config = dict(
    n_head=6,
    n_kv_head=2,
    head_dim=32,
    d_mlp=384,
    rope_base=10000.0,
    parallel_block=False,
    init_std_qkv=0.0254,
    init_std_up=0.0254,
    lr_mult_o=3.0,
    decay_fraction=0.81,
    decay_shape='linear',
    seq_len=1024,
)
Each number is 200 + 30 x the weight over the matrix's rms, rounded and kept within 0 to 999. Layers, rows and columns count from 0.

# gate: layer 2 MLP gate, 384x192, rms 0.124, rows 267-288, columns 48-95
# up: layer 2 MLP up, 384x192, rms 0.125, rows 267-287, columns 48-95
# down: layer 2 MLP down (transposed), 384x192, rms 0.168, rows 267-287, columns 48-95
gate267,184,246,228,242,217,176,231,238,251,185,201,190,217,210,186,237,180,214,189,157,194,200,221,159,203,177,217,140,197,231,209,211,134,193,201,174,175,196,254,149,248,188,186,210,165,208,156,251
up267,224,235,184,175,247,162,193,171,243,215,197,180,207,179,152,234,207,194,188,171,199,202,214,189,259,218,229,233,185,214,187,246,177,217,225,145,197,184,215,205,174,216,153,181,204,157,181,177
down267,192,218,186,245,223,202,230,230,180,197,166,232,199,256,163,190,182,220,182,198,243,258,168,154,234,235,214,199,180,209,183,254,161,164,210,165,231,217,189,239,199,196,202,184,183,183,193,170
gate268,196,227,228,221,226,168,204,193,268,179,157,211,101,177,226,154,187,254,178,130,193,214,203,218,268,126,235,245,229,215,256,185,242,200,187,203,176,258,194,240,181,183,206,201,179,233,210,230
up268,263,268,236,245,274,222,230,205,223,200,222,222,186,179,221,221,200,211,199,171,158,171,182,199,188,190,256,121,192,151,293,156,250,173,200,204,175,247,186,158,125,158,186,238,213,239,228,143
down268,228,235,149,225,204,227,222,196,218,282,203,245,187,246,255,217,216,187,155,153,158,197,187,215,213,204,193,167,175,250,177,178,226,220,189,249,240,201,211,177,222,226,162,114,247,214,172,164
gate269,189,222,211,183,176,187,242,183,201,211,222,207,186,213,212,236,246,208,179,137,200,238,223,148,168,197,225,219,244,184,186,211,165,158,160,258,180,235,211,215,218,165,189,179,180,215,158,204
up269,201,182,186,175,192,221,179,194,159,199,220,190,135,233,209,240,139,157,226,203,237,217,183,232,229,234,208,225,218,220,181,141,225,225,160,232,265,178,193,180,201,223,217,190,175,169,198,217
down269,193,248,210,171,209,236,177,198,224,148,176,169,208,243,155,161,153,152,207,218,219,173,204,193,231,204,159,176,203,212,222,197,172,196,171,175,246,209,151,165,209,195,180,173,228,203,242,164
gate270,173,203,236,199,200,224,158,181,195,217,185,250,174,169,161,181,220,201,236,214,195,196,224,181,214,239,194,230,228,168,207,164,207,178,196,198,187,163,237,207,192,198,231,207,226,197,164,238
up270,247,223,200,200,212,243,178,152,187,161,222,183,224,222,228,192,172,196,161,190,171,221,182,216,175,173,179,145,248,190,173,204,215,193,156,174,215,216,202,190,210,230,154,135,175,198,212,225
down270,180,205,220,177,189,204,225,236,185,121,198,202,186,232,254,235,173,195,156,220,274,221,231,217,202,182,159,141,205,165,198,202,176,170,160,221,146,218,215,214,225,240,246,237,190,200,192,181
gate271,216,236,260,217,167,253,208,167,203,235,207,176,206,188,174,198,208,154,218,234,173,209,207,143,204,210,162,178,167,184,166,208,168,229,246,219,220,208,242,161,220,212,267,224,214,180,173,223
up271,208,194,203,163,201,180,235,172,181,243,180,214,258,236,192,198,218,195,195,246,137,197,213,170,257,210,190,230,190,219,212,231,224,203,239,206,193,219,191,128,203,232,274,188,171,167,208,236
down271,251,187,238,173,155,201,176,199,251,234,247,200,175,214,216,194,194,190,214,228,235,176,190,219,178,209,226,175,184,221,194,205,212,193,230,200,193,185,210,176,236,215,251,181,190,171,172,172
gate272,215,182,185,192,212,175,181,198,206,231,223,168,143,180,157,201,149,230,242,212,150,180,220,185,269,197,179,178,181,217,250,226,189,166,175,150,261,184,185,159,178,213,178,162,239,196,167,164
up272,177,176,215,209,199,174,205,205,234,229,241,223,226,191,200,164,208,160,187,195,164,163,234,187,244,211,135,217,233,195,201,226,156,209,272,184,195,148,196,202,174,178,252,207,244,214,144,147
down272,200,248,212,158,200,197,192,167,153,251,292,207,161,136,198,213,191,211,215,135,188,191,249,177,199,217,174,173,247,151,174,226,246,219,180,182,225,176,202,222,135,218,226,206,247,216,225,186
gate273,136,199,192,206,173,210,236,157,169,215,235,243,199,224,170,261,237,216,193,178,169,176,253,147,239,171,226,201,147,183,196,219,227,189,224,272,212,192,153,250,195,204,241,173,214,168,171,164
up273,222,192,182,136,225,200,228,190,180,212,214,203,146,231,221,220,179,164,248,191,183,204,173,238,141,226,190,192,211,160,140,185,193,198,191,141,226,231,227,213,212,232,153,226,165,157,216,205
down273,208,185,213,173,190,168,166,209,215,183,276,205,215,187,203,227,177,222,175,167,198,213,147,180,215,213,227,206,198,144,206,169,250,195,181,164,199,183,243,238,185,201,202,185,176,170,179,201
gate274,148,127,217,202,230,171,172,203,187,207,182,247,165,209,129,223,136,211,189,219,172,229,212,252,191,154,213,162,240,138,173,235,179,224,197,200,189,176,218,216,116,237,210,198,211,173,198,224
up274,247,241,172,206,176,237,195,188,227,226,194,147,227,211,244,198,255,201,190,240,178,224,168,222,204,258,215,242,132,217,221,179,200,160,213,241,206,233,211,185,258,176,201,234,213,233,175,182
down274,224,191,209,205,181,228,126,230,163,182,176,187,155,309,267,245,203,168,134,195,188,225,196,156,220,210,210,226,173,172,218,216,200,210,192,218,182,164,201,227,243,166,219,233,174,208,163,195
gate275,252,181,205,180,208,196,174,217,237,189,190,203,203,196,189,174,209,235,216,177,168,180,210,195,181,208,253,229,178,187,214,197,196,234,265,231,224,172,214,215,199,207,237,198,212,234,189,159
up275,183,201,232,175,154,229,203,200,243,207,112,190,141,196,191,187,185,170,184,257,184,170,210,140,281,182,153,163,207,202,159,199,184,200,182,180,229,147,169,214,157,212,149,210,204,181,194,207
down275,227,201,222,197,239,167,256,208,180,239,166,197,210,236,176,234,204,219,230,171,201,135,241,221,179,176,245,228,242,164,248,209,211,181,248,188,223,231,179,202,242,235,256,236,207,187,216,170
gate276,194,228,263,132,210,236,195,237,154,205,182,197,205,251,163,213,188,166,193,210,180,159,215,237,212,205,172,174,186,227,174,208,179,199,206,172,175,211,254,194,183,165,164,121,181,176,223,189
up276,192,220,173,210,233,212,171,163,172,181,219,181,178,169,153,176,220,165,204,232,205,241,164,160,256,250,163,201,232,223,166,234,187,178,276,198,230,216,175,194,217,233,229,232,208,228,224,212
down276,153,237,216,201,176,199,210,170,177,131,208,218,155,221,206,249,201,200,190,250,242,159,221,211,190,214,205,225,215,191,160,207,185,187,164,204,182,145,196,192,130,222,203,205,252,251,181,232
gate277,211,207,218,206,187,178,253,210,216,204,232,209,191,222,195,242,119,181,189,197,225,195,217,203,165,155,203,210,175,192,160,200,137,189,172,235,206,187,196,229,208,206,202,130,188,187,198,223
up277,211,158,189,170,196,188,165,254,141,209,222,205,214,234,181,185,205,126,165,119,163,233,204,187,264,165,188,211,237,211,173,235,164,215,152,226,223,194,221,238,209,204,218,148,164,205,254,209
down277,246,226,208,218,242,107,263,191,267,204,160,207,275,210,188,211,207,207,247,224,250,149,193,230,201,192,122,199,133,184,206,186,246,191,202,252,167,148,97,236,213,227,227,225,151,243,232,152
gate278,230,171,171,166,220,195,189,211,206,180,192,226,226,166,239,243,238,159,163,185,166,250,216,202,214,206,205,200,193,221,205,227,181,176,202,207,239,168,213,165,230,228,218,201,190,217,192,277
up278,225,244,218,226,169,183,146,183,219,224,191,197,162,187,183,192,186,202,215,199,191,158,167,214,194,210,204,245,126,232,220,155,209,159,240,208,195,158,212,185,152,146,201,241,198,178,243,164
down278,140,247,170,180,204,223,188,242,224,221,145,166,206,213,207,196,186,188,191,237,188,181,181,235,255,187,156,161,204,179,187,216,216,202,218,215,212,188,262,152,152,141,199,227,224,199,226,170
gate279,195,175,203,171,177,166,195,230,193,171,107,136,228,273,264,220,225,169,148,184,206,185,220,196,186,156,176,240,204,229,169,230,179,185,213,234,170,206,206,134,219,184,210,234,178,161,204,235
up279,172,299,124,209,219,224,237,202,229,187,199,191,209,183,190,238,251,199,181,174,154,198,175,178,169,263,210,229,203,212,159,212,171,231,176,205,187,188,190,229,209,238,186,182,178,235,183,184
down279,152,227,147,167,223,176,164,199,214,207,241,179,199,199,165,228,152,253,222,208,222,273,217,219,240,207,202,222,221,197,156,162,196,130,234,222,190,190,212,196,219,195,199,211,186,200,231,202
gate280,179,216,159,177,232,166,234,158,167,207,196,201,188,167,207,160,211,214,199,236,221,198,240,202,218,241,193,237,239,236,232,183,174,177,199,216,235,174,241,195,215,249,243,182,209,236,192,184
up280,231,212,170,221,133,208,235,135,192,144,224,201,214,226,190,257,176,145,215,205,138,191,177,192,192,205,218,146,214,192,201,194,252,220,228,238,197,195,147,231,199,154,204,159,185,174,211,195
down280,192,216,229,231,208,180,242,243,255,210,169,242,189,274,244,222,232,196,190,219,160,215,202,181,262,229,162,197,212,186,223,202,192,197,237,243,190,203,213,185,217,238,168,153,195,263,207,170
gate281,231,211,175,215,133,195,210,195,190,244,181,242,216,209,153,244,190,211,163,224,210,223,206,169,241,187,206,205,172,205,232,256,200,264,203,227,212,192,165,192,224,255,167,198,197,209,223,187
up281,224,203,130,163,205,184,211,182,174,205,162,222,188,194,156,178,214,196,124,196,232,169,170,231,191,209,225,209,204,166,223,157,192,215,181,203,192,191,199,178,171,189,165,208,222,190,248,206
down281,241,173,148,213,146,245,176,162,212,207,213,250,153,204,164,206,202,160,183,236,212,144,173,191,198,218,177,210,234,184,164,218,200,206,194,186,166,198,214,198,215,200,183,195,245,189,243,228
gate282,175,213,172,195,253,201,160,186,211,219,213,230,188,217,197,225,180,144,217,234,241,145,204,179,192,193,168,162,200,246,265,213,227,192,207,209,226,181,189,246,160,167,228,179,236,190,99,166
up282,190,176,169,157,209,202,225,221,246,191,205,160,170,227,250,159,225,165,171,143,197,210,189,243,157,212,214,236,221,186,205,177,168,231,180,138,134,241,216,249,195,182,181,211,210,240,201,270
down282,160,192,190,226,139,165,197,218,168,193,229,169,255,267,148,198,242,144,222,229,218,215,190,154,156,185,165,202,164,225,234,148,208,193,234,165,214,131,213,165,253,230,168,191,170,168,227,187
gate283,149,270,179,162,205,207,196,224,226,232,219,223,167,222,204,236,215,144,176,154,217,232,197,181,204,163,176,159,154,181,162,215,204,135,195,240,221,216,166,236,208,204,175,246,210,193,188,163
up283,202,184,193,200,223,188,212,132,185,223,213,205,202,190,209,190,238,237,195,215,241,224,228,203,208,229,198,154,214,208,215,200,250,234,233,161,216,184,180,215,220,186,251,211,233,178,165,117
down283,225,232,201,219,217,176,218,183,186,219,163,210,226,222,232,157,172,182,201,181,251,177,209,203,203,224,230,219,243,166,216,169,245,216,205,181,187,200,190,188,256,247,240,225,188,188,149,198
gate284,224,212,204,194,203,193,227,179,216,190,199,199,199,189,201,214,230,259,173,204,175,187,186,186,247,270,212,241,185,193,200,198,189,207,233,157,110,234,181,180,240,191,174,162,146,248,186,251
up284,243,172,184,188,180,170,226,195,198,164,218,253,186,262,231,191,177,264,272,192,165,216,263,196,181,199,175,214,189,221,201,219,204,236,152,227,221,164,193,213,243,195,193,189,214,199,227,209
down284,178,198,233,145,200,168,190,175,186,148,205,227,222,184,185,181,209,170,177,133,170,139,177,162,220,200,180,158,215,221,164,143,152,218,215,138,204,231,149,213,179,179,268,182,195,217,151,239
gate285,145,168,177,219,201,219,196,261,184,195,131,200,270,234,210,165,203,199,241,181,179,244,162,194,204,174,158,182,223,210,151,255,226,184,166,211,194,225,231,147,223,203,173,178,196,190,182,248
up285,154,249,220,251,162,241,227,185,191,188,204,185,193,165,185,146,148,221,203,235,250,211,182,219,223,217,196,195,242,215,175,251,192,210,183,214,173,222,217,182,233,180,195,168,196,217,176,207
down285,218,193,169,239,170,239,189,181,202,178,141,179,203,161,173,237,154,172,191,197,235,185,167,205,153,162,181,183,217,192,165,239,212,172,188,206,188,258,217,136,232,134,163,164,219,223,197,232
gate286,218,215,289,190,176,176,176,160,219,186,200,218,207,213,179,185,206,240,198,172,180,207,222,215,170,250,163,151,165,198,205,218,194,146,181,209,204,168,210,204,170,244,211,187,194,200,200,221
up286,174,237,245,199,220,177,182,177,204,164,199,200,236,220,167,214,244,190,190,175,137,221,226,215,216,232,172,177,208,136,221,217,192,161,210,178,221,162,220,187,164,224,188,209,189,211,191,223
down286,184,233,220,164,172,212,199,230,183,158,228,205,151,182,208,186,199,138,209,223,244,206,157,205,197,170,186,177,200,200,238,204,227,246,223,189,247,232,182,172,201,209,209,220,168,185,239,152
gate287,235,195,161,227,182,197,210,172,222,164,163,198,203,235,207,165,229,242,168,164,247,155,207,160,157,190,214,141,225,166,193,159,196,181,213,215,201,166,222,209,254,209,143,238,236,196,204,182
up287,217,184,194,227,226,217,180,182,202,173,246,185,176,201,137,241,204,175,239,221,154,157,145,239,202,241,208,213,148,175,175,233,212,258,177,211,231,188,156,173,195,188,183,184,182,200,224,184
down287,218,286,253,186,237,212,218,207,195,229,167,169,224,170,176,208,197,162,143,250,153,224,227,210,227,230,218,151,188,233,204,220,193,150,204,232,208,225,219,230,182,209,182,236,206,191,208,219
gate288,202,156,172,189,167,189,174,240,196,149,172,112,187,200,232,190,176,247,183,230,198,199,255,188,283,183,203,194,219,193,199,203,235,185,206,194,202,153,262,210,171,191,146,243,211,213,229,213